config = dict(
    n_kv_head=8,
    head_dim=32,
    parallel_block=False,
    init_std_up=0.0433,
    init_std_down=0.00884,
    beta1=0.95,
    beta2=0.95,
    warmup_steps=200,
    decay_shape='linear',
    seq_len=2048,
    train_tokens=247400000,
)
Each number is 128 + 32 x the weight over its row's rms, rounded and kept within 0 to 255. Layers, rows and columns count from 0. Numbers have three digits each. The size before them is the row's rms in percent of the matrix's.

# k: layer 2 attention key, 256x256, rms 0.119, rows 125-160, columns 192-255
# q: layer 2 attention query, 256x256, rms 0.124, rows 126-161, columns 192-255
# v: layer 2 attention value, 256x256, rms 0.107, rows 96-159, columns 192-255
# o: layer 2 attention output (transposed), 256x256, rms 0.0981, rows 96-159, columns 192-255
k125 111:092161092121116110123142134175139138114109132195114144080141145097183162150068122124142134120093153066191159101087177144169109132133144129123155116126114058128104127085117124145085117158180116
q126 117:114092153112119111131072151173089137134142187159169073103157148103128130178112153110125130138107196096086146145075109075149124083161141137213110124189175160133133203150128122117143156152106099
k126 129:123121162043136125145113133133128158170123066104134056138149130095066129132139127115068132071169123142212087138151124192105142103103133147078121117106107157123164127156117143168196152088104110
q127 115:123119177187128157117070075056155088171160070070107106059162088169140095122156167144142131095190133141114086111150147132064169143120133151092126122152104112053120139130142102084099103117134178
k127 114:165111145126135169114129081125175108118041171134126141132127174096081166061115140098090076179142100185139121122134066081142166200112122132156116133197114151094131197139173168063109107125098141
v96 102:105077111139104097122145134078161134120107166038119155097129173098175105163111109072121172091157168096075107138129132145152129123166140121160127134127095138098181128216066146146103125156096111
o96 096:099093090166162107137112121145130077137118145197095159137119160121131097084099188079126116127168138150128122104102082170173155162103131098117089101108085141157148139144127129112148192153213110
v97 099:120175168101091158080100112142191169142176119174095103150102112103083167122107161128139197129114173117124114204113133178136206140101128128162121146146128129170118133109158138147120114130146183
o97 100:190130105106124124168139131091127096107071115075141131127157120115150173150160111123118111091113055117151131137121121095170127146074134117138143168094136097122134146162143141116045165155088140
v98 099:158177148074136075079135108084177109139130092087145099079125138035104126132104137124106137162123096148077193157144152103081115139121128149145148086115152134084130108137151141076133096191097190
o98 100:139126141099102148118182123151097176150143169156137116142162104153108139086094090130155088111073138147113099112107058086178097152112169078111156172111165145124076130103151122165121163113109067
v99 099:159145164104178185150084127106164175077110146093169095227096155075089143101093132111131133110162196181133103141134109128094171207143108179135101111090077111131185121153100179171068122110169132
o99 092:094177102172082098085144136138150154149114102098167184099158162149102125172150145131131112170065110097063124140166127167157081118088211138110076137173123087099136099158140087088155205139127138
v100 105:133152092117073146169092067160194144157130128197129122153132182101142106095132072120124141137186140070089117116091138110127151100111123141208126123158140074134126182075115179214092180084097165
o100 088:190075115131116078076128098105118135141167130165218123113148065143112171152130077109110143153129176159090226153173157150130123113132185155124198153100110231117037115140149110082182095159163150
v101 102:211140115129119146166151123131159166118156106203149121179094206149118101106162099120081177141151144111115208139152175173110121114121153093103111109158182140143115066154114150143121161114079102
o101 093:139090121129138089090134187084095139134136180145074068130091109076139174134088097164115136153168130142121056103167103096121126125161126148131170162120096119147082086091183122110074118115134146
v102 102:141086112192151097171104108183152062100151104089118200097182121185163120087199142141130085148156119060135149112087032155144134156092113111124189138163134145142141085108122043125129168103114103
o102 098:100167072051106169154107074147165127127100142095161151113137134102129098127090065104109189181037121176140122160145117086124137104167116112166095139107136190066116116148091148087181107125177155
v103 093:149175082112158100110057178134146076136051149080099170138199084102102079136145129140121109150113143115182106173112107158154131110111202107094103118148184153069093154110195189206125100170129140
o103 088:107126141164070128119198091133088173147147143153124145107103150112147172152114133116111153137201132125169214070124120186132120117196096162177153190125109121150091154090046096118158140116114106
v104 095:111134123094093098202110176161163185141075114073139109173105141152165166149107152134104157145135130134192109122096096164154129110132160088147128203081138182153142076100079172115074157140065089
o104 097:062133079129166155127145127075026093132178147142117112124114162146203094068155130063095153119165148164117161130147145093168149121145077165145061112189160129132133179156169115145149123106127160
v105 098:136141093158119185165110099110114159125119170106069133135145136127133120102166093090138115114164206091141150070151176161142136152120163112130104188147148099085109131182045126159097150159106158
o105 090:111136116141124098110129179120147092088123087125200168134106180102163123136076186182140154171070133126112154154083098117135093110166152129109184101084106172130073078040173103090114087138089154
v106 099:056129125142153120098143078157109119126158137127081138094145086177194146122104088091127143144109039126108190128139082113135129120133117145144122148092156100167128206134153090064131185121076126
o106 101:189128111110073191143081142105158105181134075137186118123110130162104138122147149136140149168126201128165114124150122147131135121088086084055102128108104168137126076143074174196135119182195117
v107 100:133087170081147133084143106128104164154156077186092173124116066066122116111083139073115152173158127161115169139151120126126147095147119126104103107116081079174124117114136082102224130181199143
o107 105:152161128097106161134108152149133110125105138078137159127108148132119134105116179131136097152066117097180100114149140121136110113113115113134117145099159115139143124103146088139106131132170172
v108 109:135128083102100132206160139177103137138155110109176094109167106145118129185118128123131094129125135159163111118147125164076125130083115121147149082075116146143144082168139140142099135158166115
o108 103:131111135135114155072121179087124119130115105087113091069128139044119129054131122147129083092068121115120091102135186184130135178115151107087138082091132179110099115108122124123157130109127148
v109 097:122116121188135119100104119167117124096100129148083140173055148138053136135123173134116140099102101139098154107088174110113156135119097088097161175112109107126156166144134129095133159129140108
o109 100:139162075070099094130154178119137143108170134084116150121168109097155035112147128080154078100166129086129080121091075093106121000156075114121161135102137137178083163143126159171163121190080135
v110 098:133148122139116139076188154127165122101165130089127109083197130085146115180081086138107111105155168129188178145090123092116067130095169133129111161134142115118154149134121180112087080105152117
o110 092:136082119139122085162066178153088188074125128114120098111112117124128138128200187145114126147064104111110138158122129194166126112120099147105142124154108167140140097106103097138166202124134154
v111 094:113105176161110079093093139118091144171083116100146147113108095123182084152147089131171111124202094129142182168114164085098117104193104086183102134137151097126149061090215135113117144088077115
o111 100:128105096144181203130142093163151120104125132114151013123101116135121177131146172100197143103128132118133099107080162110131125160158131143067121164103134144137068187103154120147188122102140162
v112 099:118118128124062081121104129124118121116141140093126165106147099160138172109157127151120111165128092094156112085129151165126117073073138152158155137099201164159168184166106145170162162126098195
o112 093:157129089194170153086156116125130113148133128094147161141122121120148135142111097074081116157112123106149186089085143108169151147167064103132150131093106143084085166120143115103164071128165138
v113 098:099151101158116124082119111131120165123130159166123124143122131135115108086176126128142114137179078156075159083124157178153160082175162118110132132177096071172141135115129093108141142103088111
o113 087:188109090092168163144107072132088131118119139083130149055074129125123211107177145149103128136142082124159066117199124161061101113125133119113150146144175129182122137148196110190113121158134203
v114 089:153138105130130113173114086175146134072094129169133121125124108081118159088111099094121089144113145143165132114112133130199127173070104129173151106123061163169148170145127083093074096144014090
o114 084:169090142165158134094143140145099153154124168174144197138121122091077146169121116178127136168172140057110147145134123108098132163150094114098119179136124087120119165113129139113120126113171159
v115 096:190136195100167165114133120125132148125140138139142148123201135177112149135142098128183167066139190066144104144173116171157184206181071158134155142128146076075127087146116096139138162137104108
o115 099:090118132170109158162150134143090136120101168093131110254125154100144158150120148128045135171173199100142132149178140087099129110091168161153160126114151114116142115093135161128105118100109093
v116 102:091135113113107165101163159103169091100096150133103109154129122127084154089133108096112067117108155109111185132152202125075134125134085089091157103158065096129129185106130123125058128171142151
o116 105:102065141141118119099130126196106174101115139119089166105106177115117177113100128123179153157111140125115087119156129173099101100072120118138152123136140132089184175113169235141141128139117145
v117 094:102105086083106173134129129164211126134162154106139110138154161103125148086103148075114057107159191147117166170054147123150198133131072105079073102105133165140147092137145108142122058142107086
o117 095:174126174180140100116111125168086100155078125156140115114100088090100123149152094202126150135090084125170104096056119116146072118100121098121179201114100121097133213085113182143106208125118212
v118 101:065132108118119145090118091130146151138131181127145124150126152119128128084135124156087116099093176159113175073138153087133131165116194133171110129183141152115088138119129144163098160141074081
o118 096:210119123129135107173100102070154130157109137138098150170139131137112135080107159057143145140141114114127115129073124157148112173113135154105160144152133150138088132136159141138166135097164169
v119 098:092083145150100117089170096172080185122142166113132180138112121170068137167193146118049198161182125131163096134108122123134155098153110068052136152180098157175139036131128110151128153062154117
o119 091:157093103132169106172059106140121132101131097111133115121123141134113088121101135150102056061097181047098116100170129167115172160122111163173092085149151109121086125113116140183138144139116172
v120 102:141058130161198100166068081095135110126147102183108134184134120136174131114129125124133115136159131089076129150156108126137089141185142164050111153153195165082143115168110164157140127083150113
o120 091:094191128124078150109125179136136163143190144113161111156079117167126064125112091121159127134119158153096092126151062124192114082120175184149048093124074077180119094124100114118131164095150168
v121 097:146144145177134106152091137073091134106102169134139095133135163118125147108107135146112138105059144073122196125136123161156145160113154103144084164115116112102163082140086133123060117085109132
o121 095:160121114093084118114163120191124166136177133090141145162110197150132133148136104160159143186185142097114103163088131091133174124167077141124116016180067134165171176099107143133110125118194146
v122 108:085134153125156090134137055101166144138118102160162174176143088103171134045124137163102144132134144095052134109120050115127153157104124131157152180101178108130123165106138132092120133149110240
o122 105:170128171130190089066135161142129115145106135114157184132149124149125159124156063082155112144151149166117113108125118120178168134086114091154117116143124134182107112211142113121089147050120104
v123 100:169143127095173197088148128110149062145113132171160126072165095118132185064076153140161179155152131083111109156115090106175140143186153125100180143163117144126119146122104120073180099123108126
o123 104:176113116139111103094084134182101212112156036114071140145112084118134120154120126158066098145131178134189175154152124169116161132128141071169102162093180112107109130088149102128094095132053164
v124 105:145158166141105175149154109045158132154115128157135139137167088165097141148111082065148110059105117135112111148093137121183132112086120114136128130085153151177145169162083154168127120145134121
o124 101:185067119191146152061119159186143076125140077120081126123134130054133113160152127100105112170127138145177122109125080175136121128144147127119150111148139157188116090115136105122148165118165156
v125 096:143114119138103140175072105154110141111143128116177165098147116170184118196102153114116146160059152156171146135130170159151137159091092129148102150120117132106093172122159126079113093136088156
o125 098:160143088128097125113143124128128121136097115111064138134152119105140160111126072138109153113119130087118168143157097107124172076166148124119154123129159134187149095137137127221167204055096113
v126 096:105105101120111134137098175133118129098139132085119149157135132168185103132095133124171114097155107093085170170091137116143128148138082130190156119113131133152152155124154154153166089107104137
o126 092:110120181200109110144186096135127070194092121129168046127107132091101117055117116117099137201163110114133109120088117138148055133132186119101081127156139134116127109158135127176131127153109146
v127 103:050176127140146080065158136140193132112174173130078172171225161107087101113134108132126098152195197185140138113126154120143136107169125117173074156140081163131131121135157139143131095111135179
o127 103:197134129120167139138129150100066174120159085108178161109094131138088101175105143126050105130070089082154145157106160141143127066071128098058121144114175107168125101116130091156101159168146095
q128 102:140124081157083194112077101125163128163076131115081138180126122113096150145093117148135163130150133139145149103134157127135055142102172080149174116110111164096143101057116086108127141123129123
k128 096:101113110213130063143153176107103107110099169137154157108171171076118090080131118134104123149144208100153136143114167111096162135184147111093099174206159116124120104121125162115151079119139093
q129 095:150137155088024130131097114112160102131139114106168137111149133144130129093177099126140136125118142102144146112081195124205109147138088127153087089138098143125179178155131105145216147166134111
k129 103:069136173083162154118169184150071121106156131155149080192143158108181149090107079097150151130076085157141153201133103143127146125130161108126138119117097116088140163152182118116124106108143106
q130 114:063139164132092071148128139126153113075157099154138124091136130197133116085111167135112075122114142116093128118134134100153153068215089129131119187076149095114139173162155133117137121145138147
k130 100:143188103194130127145072134134099076183138129146096105134132091132085075155161145152122138110214117168115148086078096157112160154110173122168125146086174132131117150160138069144137152136120113
q131 098:121178152153180143155100101162079121147118143114106135061145073087095171144089121125149122188045117100151125120109098156106124152073148137114130130102154114153110111149093107126087130100091104
k131 105:103104143149119098127144111163147162144077146162152132086171126126137078106148088153126091123184103128114136088126086106102199187175189120127131145146160137143146123104146160126148055078065129
q132 107:183108120135116126130105074168077085141036131147118120141144183109095120149162133126104105137141111109144138118120149123133132156060164105082132107142115165124181098122147099102128090112104146
k132 095:150159146080179132143127156135132158156159148127177123067115173159178133130094107132164161113171111134097120079072102145104120117124141160175144109118104060141122106126099128122154144063116137
q133 090:109080141106097099117182099097129158132104103122175097155144199161163146119167135057069168141170096140184068128139118136192128117167142160120111100136149132043103157161171148107086122132214110
k133 100:153211133143109119140138100108095101074060147108068101096115105114124064168109182153105087144137168087126149144143098156087142141135140122144035110171135149163171146118065118124136113161103109
q134 086:123131137173095167120128116105114092118104095117109108093131112198130148145113097140095075171100166113145159122127178162119116115108171084057152155131108191195160086082110082105118121074118181
k134 093:098124147109164181105138104155157230088158201144137131104119157131107152164064113105121140116103096158149150065129126147073103130157145127180159107119175033144108109113160111112121149097089109
q135 092:116162172173145164140071121155109104196140124139109134143156145158152130187164154148098175184138113099153114101147149138133117161087109156094087121108086090098176107161160125082123112144143111
k135 094:116093150148090139152165139134097151116099103117132107110154092082185152177033143126117072117094169177152103088078129147106158137148143087150046105139131155138188133069111133103117101042103155
q136 098:221134136109067134124078117162124134076115106174133157112149087180161153169128129113102114117140119109171105089153149149169166099130102099121133096072103159155218153119129127082152171122082093
k136 084:123157099158108171134073113126098139143173144050115090141140096153127131221103149149089157132172151125137113020167147146120180135121168133101126076141078085146132127130086120115120139118061098
q137 081:150132122104119130091106070117121103144147162224144176155091170079131137052142095169107165129109082161073152130117096097105180167133123167132069090151095077137112119164137171183100151120165150
k137 102:185177138128120094160141121092119102160106051152109137129116104123164064178130180137137125150146162060129135106145125135179140158111107133083067119177138114168188126118179132068068129150083102
q138 071:119099113120092085149117107156112207117113097150093231155103129154092098112146142159158155109122079176127155134125111080168225091104115096160131124151149122132187130178165140183116159155191146
k138 090:159094116100134156108105100118127102132163096117120184160088107075101089130135167133103111140130162123080157141125179168115063141123118126046123092167161130070191084118158114126140083109085080
q139 096:083134138142175068114165140096152119112097113138154121086074155096143167055144116110095154122165127201121109146118090111129090104122120179191058161156103137090062130107120127138158138146165130
k139 071:074117163110124089112117155090135106134111110193133197154144084148169136146173095144097070175090093138099141140129119172147158160175104188095162155143114111078115155170148129151082121079132098
q140 101:209125137100163099114116149139114074102139051106126069108127131115107181136158134091197121169144113123195125115107130130163095128135118143095087180118110130119143087110088168097136157156133078
k140 100:163180115122099117120115181085147106111090093113126124109116077149166124202070102104117085119137128085102123112102128160118197157146103170122128111146066091204095179200072100104103130089117096
q141 093:162111147091114093159138174172087143158127118143130168157164164080140179120150099117095132131123072105112182153132114131118108141111071135138070132164167135095085183121150146132135098149144142
k141 101:103122142096087127143133147134071102140117142120115161099129130072141114119166125118098107151144130118108126167135130080187142081120121116127096186129117137113168121154152155114100160163215158
q142 073:138140139111087148134110127127156216127109145155086184139176127184087109042110146124078163119101105125075129168118120160109173104148122114140119121115138143154126120122145145149164099127114157
k142 086:143114115087113106101138125162132132122130108216094146144121056075114082163151124152150126138109134124097171190109142091163107172117083139059140100163163168112111076111173176131095106110101124
q143 086:076087139109139169133123151044211113151099219113151168112090121126084127083116099130102127103127133104080144170139120137150128120117129146153151097079107062064100127084131133132072097092086151
k143 064:171130167117163114184136128150149126146138133152146223107129109098081145131134107050170114123122110147142089085100116156145149102092127154109196098134090124149167133063072182083148119167155111
q144 092:123122122075107162143169188156165126134085110106150047109109103090164112084199119120080156111115146141115164106152143146133092146108109131124094154191163167092042117134097154085158138090096103
k144 098:114178196120089129086141123173152102089131147205153107087166184137147133126111058132148120148107085146125129157100080091176161122135092088136170144133095139139126105181135154113142120193204130
q145 084:137113108146149178122152179125140121164090136148155038111151159102145133120182146135150076099091132107146173108175125148137088174116126167104118110146176184096115111064119118122133164088193126
k145 067:101166115148139133089126114122136142123146182165207082104110133113151077103097110112149113061101164136117139170126105088107110119128162068210118157086136103143181117093152174108119168190116131
q146 095:214112137081114116075102090146142145071101115126061175158140121124103117120130113138077134153109124136083094094148122110134178098133129025136148130164079115168158112107142134177141111158186119
k146 112:145113091104151207116102157113105174106168127135134106085123043086053107140148090085108102108178148091122201179126127133130123157118148130117136112136176111126121103111114105155140136142105116
q147 084:122104134143139050179118131115096085093108158127121157172130123041119185136188125137097174127142130103108095143120078146139102092140143089089113167194139106095092177134089132092117153123156150
k147 068:093088139080133128119129086155096115110226118142113160131115135092131104130142092071106089126121146135084077145131074123156132110121092140139144118110105170150108138086091141111110132122223188
q148 104:156118125142153110154158130145117160112157227133125105154102146156136184084075100119109148142100104096078119174114127106104154073077128083164120178089111084102154123189156136148110197203153160
k148 104:111113127120156133120174159129110166121104131103111038159110101096076069109170113116176173087124103107140153153095148092156133127134126151123161183082169171075148103133191123098131156093121120
q149 096:096175140121089110136170120132132121050065147133161082081087114118135166170157164108097164130154153139161086152088106133140133125176147124062084173146147144119042162177068148117115159143146176
k149 116:125159100171137096046160088182118135069158119152077108104174172160142104105117089111170109188105156103131166145128106118148146175180082181074134100114186130148076115131149100104098103153116146
q150 075:117134119060139124167117110134097106125143202122120168141137091114102133059078076111106104142145124183110143158121128016111150091165076164107139117065132122092087122139121143120092138144091153
k150 055:108107144113142191122155117118167174134131095130141207133109166130127097140137174121109139141137110164142138026140191166151118122173112082108156092161078161180116147135072132147145147113116140
q151 075:129107084144200102123136194155160148174132042144123114126104118129129135159191164161099092137069126126145154133114099173127114156130144089136177124168165109087130107128113128142095172130124137
k151 083:109126196134153095137130130156149135140142165099138000143152095163150178109131093188150193154108137106123138209064112090087121115124126108169102114094136117107181153138131139128146127118147123
q152 103:110143100165093156136096126062133090205175143106095063135133095149134115086089117111175132138152116146151164145130146118123095132111129142155150108145173180118138090091188101160113132105112119
k152 099:120135198110126065132152092118135120082116072193133148151152097095154130099129115124086099114100119148127100082139177152178130138098104143136123139171082169088142081190124175127167074098210130
q153 105:131163151148095202102132075144156151154108131145157145117140129121134118154091140158107130145194173145104115079143158093123196101133181132124049134048111143178120088129096103135147126122139089
k153 111:165118128137122131109101151142137148151083106159129151130141173105116160176104059171127160052139092155090133080115120102089130170101107092164179127133119091180100162090099151141116071139102156
q154 109:088118093068146094082123126114134106110102099175092140089138192150131118111186117128087077142087089099109122091097146106139143136146122079118152167124110132118177078040103159121099093136147094
k154 107:132163098134140151093103176102108114136087146108105073135116081095178117164143120143168131117122130130170175168154108155087129074150188144168121125142150151139171102133135104182140196151079134
q155 111:118110076141102058129170116190117087132197139131084113173137122125126138107163141195123161136164150168110106074128127099147108092146100076149083143162125160118147136156126129135176143151146129
k155 104:161130145116134199140145134144166135118117150166066118119151123117125152165146109121111147172110028166123198096152154156119156132079126156170095155141107168100062176192114122146148076110114147
q156 104:112084134119102156114138202097192081131102131090194133115106160178117130118136098152157065153165147121157116091134092125117160164187128181098112141105097139053114124115136116139124153120154169
k156 113:095146177131101117123140139130151148139165116096147171002184096149111119104080163155115111140109189068142141089181075151105169140151146140138120140130119151162156125120113103106095144132160119
q157 101:152120098101154113108137147129109183159136103128111149122147079120123109152143195161140101092112170145138126097149161140197116133099127152145168175141154161172151111114141095148125120208133117
k157 103:130142091124108177118172135098094142148055109159166127183133115141087216152095122088110098103138128113144086150156153094108094101137160141112126100121096117058167143138129142063145081100151084
q158 106:121180126125142175116104141127117110097167129113104000094178156121140139075122133106121146142136072157110087127105169131101134203169116160198056161136152168086106132132094090138129067142129095
k158 105:118135125109153077113126106152160154141139117171104104174146191106143171104182088138122114132062152121175116171088196111170124109100112116142112122127143135055109140147140122122149144144159161
q159 101:141113074125133074124129129078156182118082139142180214153101170162122117135120124120113083148139134100065123155126121133139182147104177112093210134129126082106164102140172160187064130160136125
k159 104:101180033152123163123123115124068166104139109102141096110117145127147146141104108128153198089148113107142116136125111113102097095134136168117153107119184144130163057144169078105139142162164146
v128 096:120148116057092104073070151107097169154158092118195110102145134175131105081140126132069158098131183135137190104165127152140116136148124150066198161136144089119156092224123091160147096145135134
o128 092:056112140158132144190159154119123092081162136127166194144118213125160120091112114146149102109187097115151143078199138173118187139111124119185093111119077150071133099083122109131056185130114090
v129 101:112099156138145208105134171147132103117133143121155105199144170121193166207139130095126146161075121167095124105069101135163164140133200103125116124117077127129107129106132124111158117075138165
o129 105:169122132179084166157132051170112167101152100155106127119143110178092162123121092133195082141196136148097108133153139111106148143106089135156153113125172219148141175134163143154107141165126124
v130 095:103145092103129100122108078158109155148129108164126119173102115163128100120140114119152106096066146167056162109190157113137179092123135099147118117133161171114109152138116087159107122145145118
o130 093:117107155099101098143146166108106138163092109146105133135119137114144123124144131105154104158138096182137124170119102145103139134155150128124111135110157157115148111108153110151169146122086104
v131 090:100176166099124164132159107197110116123158141180120094187151145124137166174143092081114115177105100119081086039092141141152073163111141142118091097136161154127102116080131113106093084109095111
o131 092:093104117122132138094128138108151121161136176140063114065165133081118126132123121143186136099144184135125177122159095109137093092131185104180167139139147150142123163164159153138133194124180126
v132 092:161081114183172085126119118173145155097145103149151138069140111125130144141164155191140084166092135086137097153117188175153174113163122087168079157150109144126088141153083128139179152164124151
o132 090:181143195144112144118100169164136153113110126095087170181143101177108126144088130147094120157102091123112124171126084152108107136075082099152136114133114118169170085144103124153107143091123180
v133 094:114127116174178077160102153101158142141088096217128169101103112132165170130149114139122103126093191168173105108128110147114199120134136133138105164129106107165123169171128103152184164233155154
o133 089:078116113139119113162088105159114193139134134127136145186134129165140081079103181196109163078082081032147096162147138134102212117102091135154117069108180146124186161143112165102169129104160168
v134 097:113081111151117129098127108134104114138123227210151176144164132109134111154109103116161087208156123108083131112114138102154154081109164063138047118087111115141183092062090157164123133130165151
o134 099:190083119120129152225149156129179096143179072083123182131130134105150168124156132097149104154128111178154144169110084098101153089153104115079198165129214186126073127190136133067174151131138102
v135 094:152131166146133078206160112192142111059157148119132138130101147102161106148157150091160132178158150077077115138089109137144131147106141141164103186173109110145123110098066162058174108094173128
o135 090:191158093092171125088104138151131179137091181121166198053071119134171105155143167150133092089138089140184078152121143110133160113120131160103156123140145085108144093142181094169122137127134089
v136 098:127192096132109116136157089105096105168156130155159121141149201148123149094159123092108141150120155122157170157114174148194141119052115073097124168091144084140113115132126146184124125212081136
o136 110:087082139165153106105062141174104133138117113158119177109081102144145147146123100096090151151125205157110176149124142116146144128109111131111160176052121061126094161094123135166173143086104137
v137 099:141065157113107188129112150093170123137180145088163130170126139144176144129127146077121070116153168108131128113082123154094084130062147211125118128117126179127057142119119133154125116115054144
o137 100:199102150168174113093165155189122118123185114151109126078127099082123170111134126147111137205106104112133148170139114177163086134140171177129113114137133176127165168088148110094199057142121137
v138 103:158142122167166131155085098067142099148098159152146119140052154133164089131126094070101104167059130150117125133136137127142114105073141149077048104146135172143127153110149172207143057146077110
o138 100:096174138116130096036109172172149107101117095174134123053224110089107136135142173160108128175158119142158146165138129143112122057108140144165071122132140093100129127141121139150181205147112056
v139 106:109107078165164132180140117095077084143119156113065064139103106157118112172151126158132130177123154138124135139145111091114115118081122183055079097101108189177143122130194118135059122098094142
o139 105:158117103108234105143219136095171127157096123121176135112127193117118113189128123096141145117115109114129100104114126135135116146155126092127117170064185066091112179137109143143135129152117086
v140 082:123186070190157114131124148126148133118112087076149138105119136149112151140125130091136108141085146137132170127129135122177154160131118094070131167096169116101162039133173116101170052134075100
o140 101:145163095103101093082129112126108150126060138120136094196115091113129108132147043144081147186129107153114129133136070101145148146134158134175137098153142148135149105108100103128094182103117142
v141 093:110121137192133199212143085142052152163145111183171090145170130148144106131102112102095145159025164136143105151116125098180141142144153126133096146089046091169126144126048151126136120152132163
o141 101:173157132049139076090102101080194186123072170125143145110150145148092127120132123126196136124158122081131142178166064109099145092044165144174187138137108085102080069110201119166114103093146093
v142 093:157136112117141155119104080134124107136195144137106131138107141084116154165121129134146120138137082160086174104138152108090126104165131156170167095136143118130165153124137043109060142031153128
o142 097:115146115136118169130095175112091150152113112198147107167111178201094173106163134107133101142118118159189121083109101135127112183126148121076127162162157139127152141127093198135142095091119093
v143 094:152159151113102123120075141154071053129146154118190144104077139138138139175078145144154161097154109169107128122098135144173053142185118087172168115134181156109109118122140078112101128132099084
o143 098:103145120152117145165140207108137145108132065102117114132101108110138098149158118133126142106140093130165163125161171109155092141153116121107112181120089158102178129171105118202172118079164141
v144 097:120126137121126138147171170111107139130092075141134092111126139131186079160085070166126137119117185079082118119131168117172120088157122170124123139161104112161153142067154120107058147102155110
o144 100:114127106140125179135123092168149092175115099162096116094095170105108131118127107091170138126168084188139183109118133139121128125162155103179170083159160157125064123123139108163181172076086174
v145 091:095092072053150088067056057134139136106091120181136149096190077101124156097165126067093138143081127087205110128093161150166142163180109124067121150160120161131177097129126129172178121165126052
o145 097:116151137106156169180158167101122121137147123138110139134085168149140125152085135152161130115072158127079160157098135114101084113066103075142100049128096149081104097168079142114131128104154064
v146 094:071149139061141080152177140149097144204079128146233112091186084103095142124126115174064158132145105150147225206141177111123123098161113120099164102082084123108133084196182120136128144126198117
o146 097:163137103101039117150123053095083194139151158120096177093137172120076112131096086130101112099126132122115114097115150141094165089122146109141104131066074146141120147086140139158099141147125130
v147 096:120080151124112127181188122116147116154140141085150133133205121109113215081080118161132163133127136146108141141073114210092138107089149106137109118120158138124119120098117133142162150185065134
o147 100:195087162149116185114131147115141106153137097156144089021135133163099142106122136104112136120132085149142125139166073125182171156085113158077110168122129090162106132101112099152190042124165090
v148 099:129132150089107129107114082128090144113159145160149100133139137128130111039154092137108112157110217186196154114136097101103146131101102137185102144105114141168102166176110147159127092130116168
o148 093:129166112174096132135214200100101168129135066139123147103133125037104121150104133163171105086129079104089121154161164170154138055113084111094138190083127120080114141110145124133132108161057110
v149 099:096130067159109143194107106134087113128107136089113150152088127170102093167132148165082118145111136122164087166137109100192162142106153085097141087088112087129129083154080067127134115159090141
o149 100:067129062137188031104091158060161110109135147152113152165143109149094050223100100114156144106141127125088129115094077146160125109127094199189080157120114105155103165147132166087099129101098074
v150 092:108148156105142135138139140167153096057134171202088137150124088123140127089095100103188132133158124132083153131136114129133141153133168189171103099138134141172163144148106162111096112145073111
o150 109:147049106143128146116112195098161083139108129072065093135121178076136139128099186130133083099131096104138119109129158208074120158128100156133186141147168112113093089128107094130106098102166109
v151 096:150166121103082153149078128158110159065192063149120089128102190124142052148129093141151140107112097139128115149170111134140095098144139157125151126117177095086113148103127083089085108099087176
o151 090:112107097126150126134136200073066160171174148089112150185157041161106149104126131079110079198145103141068161110108142134179130108118100079126145132120104113147056079130160165140128155148105142
v152 103:166115139203152173190172168088122106037179087134115126115108192132216160120164080115104134099124132123098126109092105166118110120089134157168130130148113069171130161128128135100089142119132157
o152 106:140117150128158110122082096180054125129162132173132151087166104098101137074106163165126067142138078094200105100139114127120114088141084183145124112119186167139113121190104201103166137153094063
v153 099:094129110088099152073120120132132123163162227175105142142099151068130092130145151101125118185101141106166113095101209134123153089150172122134097155148146144198117131109167138145165162108006129
o153 099:118161131157117123194068146165153135117115131122161157158160115128125167150101106084152099173119149105113140146108129138112077060123154108079097116103128150084117149117073110161132080122147141
v154 096:146148115084095149136156078127105081183139137219172174106114095176095081124101115150130091140118070065065174137103173139157134099146148111120136133100162055134148157123200156111098097110157125
o154 095:153138089146169127127076113122160124155157179120096217149171124101102110098161145103084088079112117124174091122111158104112155142150128164154166102123123156130137144138143186165130122156120085
v155 095:083160113138140117122110143154105075138146166107068123130122149132116118115145173093168064096134078172119114116116128110105094138174114121145080129150146152144179105083093070148098088135115156
o155 102:102136106087123104134081125162119105149132068148193089123158090099148132193144190139107107134153087112167147126147155180123159211126127126091108115158115147101067119160104171113153157152160087
v156 103:127116127135106156156052134145169085169121155188092161146124135128133128175154125145128089160149099125159109072132152152139121098168160082212061123168068098108144136118081127144176104120142083
o156 102:119129119122101148098138162134151156122147074139136119136161074125126113144098081167148143182131167132140080172124140093124143119169106156076219100130146124205139171176120168096143102117199142
v157 094:197095125146156159133179140176080177082138162183098120140138159230114118150118086088127133084063081109088139140149078119126070146105127080224111114079088109184123142113155101129117164127111138
o157 098:113118120170104127110041082148101132157120116079177146081106100101160163082116121154186114213121114164152106110099163067126100110123071068109123094135119134138133151135105159109132132149150117
v158 092:137101114174086107065113162117142113129171107140095138111141078135116085106182126124140059082138100181151125082101140127112126090167109120163089152101101184076207142074144136145174098115150129
o158 096:161082164099199138099174166134085135083158096101146080139106124082139118159196168168087124128080064163085140144098129122216105161109142104075133107132159132127106122183090132125132177108108111
v159 097:151159116117100165147171115107147176099188125118140134174104169127109126128177115106164109141127119130116119134111161089100072175153139168170071151087143125149149152113115113155128124056103201
o159 094:106089057172128131115069080148088143140212183124111112170114162122148185137129073108076139137113097123134139154129141154076121174107141107096112155094165137158160140142131103189114179173127136
q160 090:129141142123138109142090096130131103145131130132041160070083120132127166105116183095174147078184162090112101129113134092096130130132175079129115142123153097127064156129137161109106106155130155
k160 103:142110085129097148183191102179199148111126122191104122161130111121120135125132129158068172190095166154122141086119156146119115126078128136069163124151111207143116118091113184121173109205124107
q161 093:115128127081125194181164138167130123148125130129169150152090127147114148144174094138084144146105125083115173115099167086106151094089191140127136049083132142156175130159160155152110141159102090